python train.py --lr_head=0.00842 --decay_fraction=0.782 --final_lr_fraction=0.02
Each number is 128 + 24 x the weight over its row's rms, rounded and kept within 0 to 255. Layers, rows and columns count from 0. Numbers have three digits each. The size before them is the row's rms in percent of the matrix's.

# layer 2 MLP down, 64x192, rms 0.218, rows 0-63, columns 64-127
102:127123151147175136171135107105120063105131132139084122136109154171143115141065109133121114144099156107120115094131146108143115167146129157173095137158156122101127120134130151111139145083100101
099:081142081131135162122129127120103155164113112097128165142165171066169106155142095112098128127176145141159172169121123105109142111136172122118138143114115128114107139172137156153142115081121160
098:108108149119137163144123121169113134134130105100114136113138140106105114112131114099084124104110114102099147132094167089144135123116112154115104169113133111135111156121119153093111110139104100
094:106114154132091153174157143138158121123116123143173066108140159181102125134114100096130137152114147113142158132145138106111147137081107112135140140160113133103123149090155147119106095072149052
098:099124121107109170113126116146089146099143127154147153147141152119172099141129113142163116119114099199128117134134160156161145157128125112101135122104151172164133157133135104115119144125188118
110:115133139142119084126172116096134148128123169083139101120142169106122124145111120132150147084164103102145137105165135126085155119118146146088115083163088127131129147147172153121098099129127144
100:107139181097155136111120140127105138152122113079163102155126133083120180148134170110116097167109150155125139074116120085140117142124150151141111145110141132150142087132179130115124093145092119
097:106150162101089123106114152100126078143113151163139155125138109142123119112155135161123161147145118153147078132110139156130148117144123181107127067096181090130137156143158107137140110146148141
101:090137112134119153102120090158153051136101100142116107120108155141160147145140108114178122139105116126110159122165095106120111085090145102109167053129153166152148089112098173146083115141125118
109:122166176083124122097120147146134135156079097089138131121115141158144156163137108146152130138107118129137154112110126159131119120117106149153136105098096152127090150102166108139112105147141093
093:179140152115106123108143141156134138117188146190133076123138092121100117141144158064098123138121158156113121068102113111109182142168080144113093108154138122139157104162096136077121144121150120
099:144105104127113135126120140145151145140114131123146088117154075143146097107123148138137126141126127085168131136127088127139102151136140120097144141188148124128162130150141134224126110098158154
097:159132118147161120184160124134106113163149095124113167157076104095179117153097134121132163166114156111162102136113133124102181106122116148134163137146150110145183165115116154144126171084099153
099:076139162072112094167098126170102167108142172161135134153080107110145081129102132082123094152144147113091117130142124129135152137098167085133137122162132125158128130126108095151140140093113113
105:129139137126139101115146147162147167103151134064147154102109112109118135154096133121106110163126153161115159088144129134117176118115141114100125128154077169169134110112124127121159121145092083
097:100186149149106146121134116135129132110136122126135097150171155116122129088110105147118138087097079163183098118153138145122136109146207101121081114129187132125158099106099161154124124130148108
092:117133149143107133158117145118133183129117148158110126115148127116143128105126128129097127108136136140073133161121186129129133137101145166165150181110106116142139123128089095130129144148176122
092:125138098140097134115111125128135121127142144115094130130094079121171146105109113117158135115085097117087130127147123120136114142111137145131126118116099060140135091137106137139096078138153110
100:139154139116110109164114089134141178127089120093092120135134157121131121120112113134169137153125100113099116095144102084099133113128125141117162102122146134129136131089121117131116167137151086
107:112118101124162123187143124127148131179108159139139119115091102133089165170119151144131144147097137114135177115138126130092079119138139148143080085123120141168168122103121142110174155091158125
104:126103098103121119114089083102122139111166176153143095156148175139168157109140117090111117127110126149092119127126133124150125105135117105104123156143105126108106120163110107131111089165117125
097:093088129124132155148131135166164094122098110092165118138107103136149092124137138099144143095084136135120146169114171150143084114156133162149166158128088103142141124123141146139116117102117121
104:127102102134160156141123126104150125152133089134155133129143156141142161138128131117138169138151142132117115096114125119167076130129132121133105145103104108113134115140129097096173089119149147
091:126126131135155114118134133085077109122143127159117074085124149135104150139117140135135109089123144095118109088086132113129142115104118111121145115131134132145136105141141118125145157113112114
108:127134080144120155141118119103103158150115129146094126143094148138117133079070083135145104091105143130122095154127161104126163104155118091137147127119110151145154113132085086106153130129064144
091:121161126156106158118170120141124087111109125126126154132178168135140147098070098080120144140127084133134129160143137124124187081143138114164143171120145148143131137135106142127141125138105168
099:141126099105125101119152139107109145118118128100134132121126096126108169141104103134092114107133146112138140123126104139136126142144121054118114129107186174158131113138084145100134123155099157
092:101102138071136104110135139153124085122095169103108166120136128104154167141108106161120106171162146143157089137125101144111183131122181112101130122140127100112086132145120126124156109190114179
095:148106125123145122125127136129133110125152127101112091122123131126126117139165073120115178097096099179152109121112165146110106184145131110135102135165145123119130149108150078111123117122091114
114:106143108143124132088164087124119155128145120109151131134123160120083112131154148133115106157167128087121155133170151155164097092169073151108135126141150157142136163126093162132130105136150162
099:156137118148155147146105111111130097129142096139109144168174179105082136080136122146081197105144096149110118139122178107115134121161116086147165078130151146139151138146132131100115163118157153
098:165109098163130143113144143149161118155089126108155141139104154160110131095125095168121070120088113145118067102121149122155150146133150113103113127078106128125085142154149133130102140114142164
105:127146144140086118164098120114098164123117131143116134122126128135100166107125138143169126139131125145126123133092132134139081087153137122156148128097136155118079109141155080142148136131098121
097:144137069175126102151146123121139108125154112092175135134103123118137079109157109118086154124140168141146113140162138115121067169172119153093101133120103108127119119118173184136138123124107199
091:145132119101149181157144104107129139115125092115109131130138147110126154129127132135142112130125109161101119141143103148098125126100112110126100126143092152113126115160113085108165110116178137
097:100128124149131121148105094096153110094130134132152122134165059143125130155133144172093142125071124124104177135133161150163098126115123099094112155142132142171110084116132064127148160149158117
093:191159095149141160121124116094175089122157151131069131120116135090098077154152106127122134130094128127137155146127120113121126127124141093111117149134141117145089109164104115099111092119126148
113:153099116135099071139115133146138148108136105127124125116155097131150144128117148155136137141113139158152095146126132108143151126149123128113099083165127114097096147070159126158107129097112135
098:154135112144149111106151143108139088146123146115145098138176139106131119116085144131107165131104111130114133119123108153123137139137096154110124120126106095123080109107111140145131093111133113
101:154141103114115106107161114107111104133069119155116101142133116146109135104122136143120095144120109146126102118129155137176136124119125133111150080149061144094159120167152120138110067098160107
099:132145145153131125125147101170121143179135098136142162123152148146101104108121113196103158109139148144117095158148138128088119105100109122121145110101157136139147140127109132137153120137133071
095:147122095116138086104170150164108165123106097109104125141130157114146088121126078147146151156067097135148143132159119113172116138091084100113090137116144105118139117115074102108103134102115109
102:142149121154123144114163103104158132097111130145161150093107129106110126153111096153141146142100143148120167135154143146160196160100140156121115134119103106133118100101102120158130143149126138
097:133164169139115119106098153142169148107123102104114145123155122156117137128155143147149120109110126155103074126114134120164077137115134151149134088138191140144174132133115105080122140164146153
100:084140162133170099128106109143114128108146134136114099146158150119109133099118130141109101094162131081167123156143111123147159152101110179120103162106125100122113148106118145094110154096137158
108:120160136117090114103093123118135104140139119155157158123110101108145129135132173134151095110146115101147117099138102093150110103189127121146106164132131114100146150161107091147110139173093091
103:155072107138098160123087121146101111172111138098155141120128145112161083129137115106113130118082136143095154159156083134132133128065148165118116132141081112138103091086103126121102121160122147
102:116125118126172113168123119153164130137109125116128158104107096148141120173151078156157119092152134112126094152143124167117121153119122147133142087139129069160124110130134135148131155102101169
092:112123156143144118131107094142116085135133127165087164130136089129148163167146156128110149133102131102124110082106131157114113138136110133148100096104135112136157127104155092171122145133103124
096:137147134139143169105131113111132093157189149140096124132119126115108115111136123134131121114141174172185148109114161151110137113141154139134134104143171108141100124172160170125127101146123129
104:167125083114143137186117119142158179130098135130137116133134095173138147178111103131137118139183143110120148134106111099146128150176138126138147150133108115121166136133165093122124145173139113
100:151127126114128134119103160116130081109112133110084127174138131079134159132148116130135089128113136096158118105109153155119112129102162124122150092095198114122133135190151096120154126126162157
093:136172143163155141181130122141137162144171174146109129157130150136105131083155139132142096111146101104115141150138103122112131123158114116131161158113134131139135127149127119120145129132175111
101:133140150138122134175170143158150101116138143172156136143067124123150132144139144113169150112137120146117128180142129146127067158159153132167087147134089125096142147112132146100181130116112106
117:124116138111171138116116187124143153125156108132176174135134113175125139130087140138117121076094117153158108138112139140141138140156095104132128118087125186122120096118116172080141098121155179
116:154112100135107114102135164159151161108127133109085115125150186105149144093132115135120149123111127091102118106111140104122099102156158118101119172157139103109067106119144162115099076104158134
096:146075132137121116125125149121117131122151141101172102160128110108140126154113127143111140143125118133152157117128099118124124129085105078111110147152124116131147118107080152129121171195142098
103:149140099116141121133126122151126135111124085125128157128147152105096112083164112160106138097125112138113142143139128121121117130125128155113150117126145085146102125119168154148128127132087149
098:132141120097154120103116110123115123157173130113163144132106095146142079112152128128109142136170113152100108165161146165133152102140182100154148140153126172112143117184125135140123126118156149
101:088134147156124098141131158123110150131151136158138139097110146143154133123152128130161122153190139146115128121131110146142125143081136063135160138129129134133146128156144099105125145134153143
095:121109164107130136140166133118104106075128154137131124113107117130121108114158126105102116140122122108091105088112102130134137078115092132161113178106122146150131121135057153095148117117126125
094:104168138134130137132106138102111139145136115129133133160123139115089128085139151170127140114129101136153108112103138173154109123143124159160134150130119150111138098126180124128191119136157095
103:130142137126108147092139137138156125149083099110146101129108124117150123090131155119147137126124096124126148134129111116100162115109091180065144166114152105151091167128106095127106128193083107
100:090141155131121140119132138115125093121102124129153095076114130119132143128151148132140113113138199154134099107140145135102120145130160129139145127169093074114131154128114140097135125180105141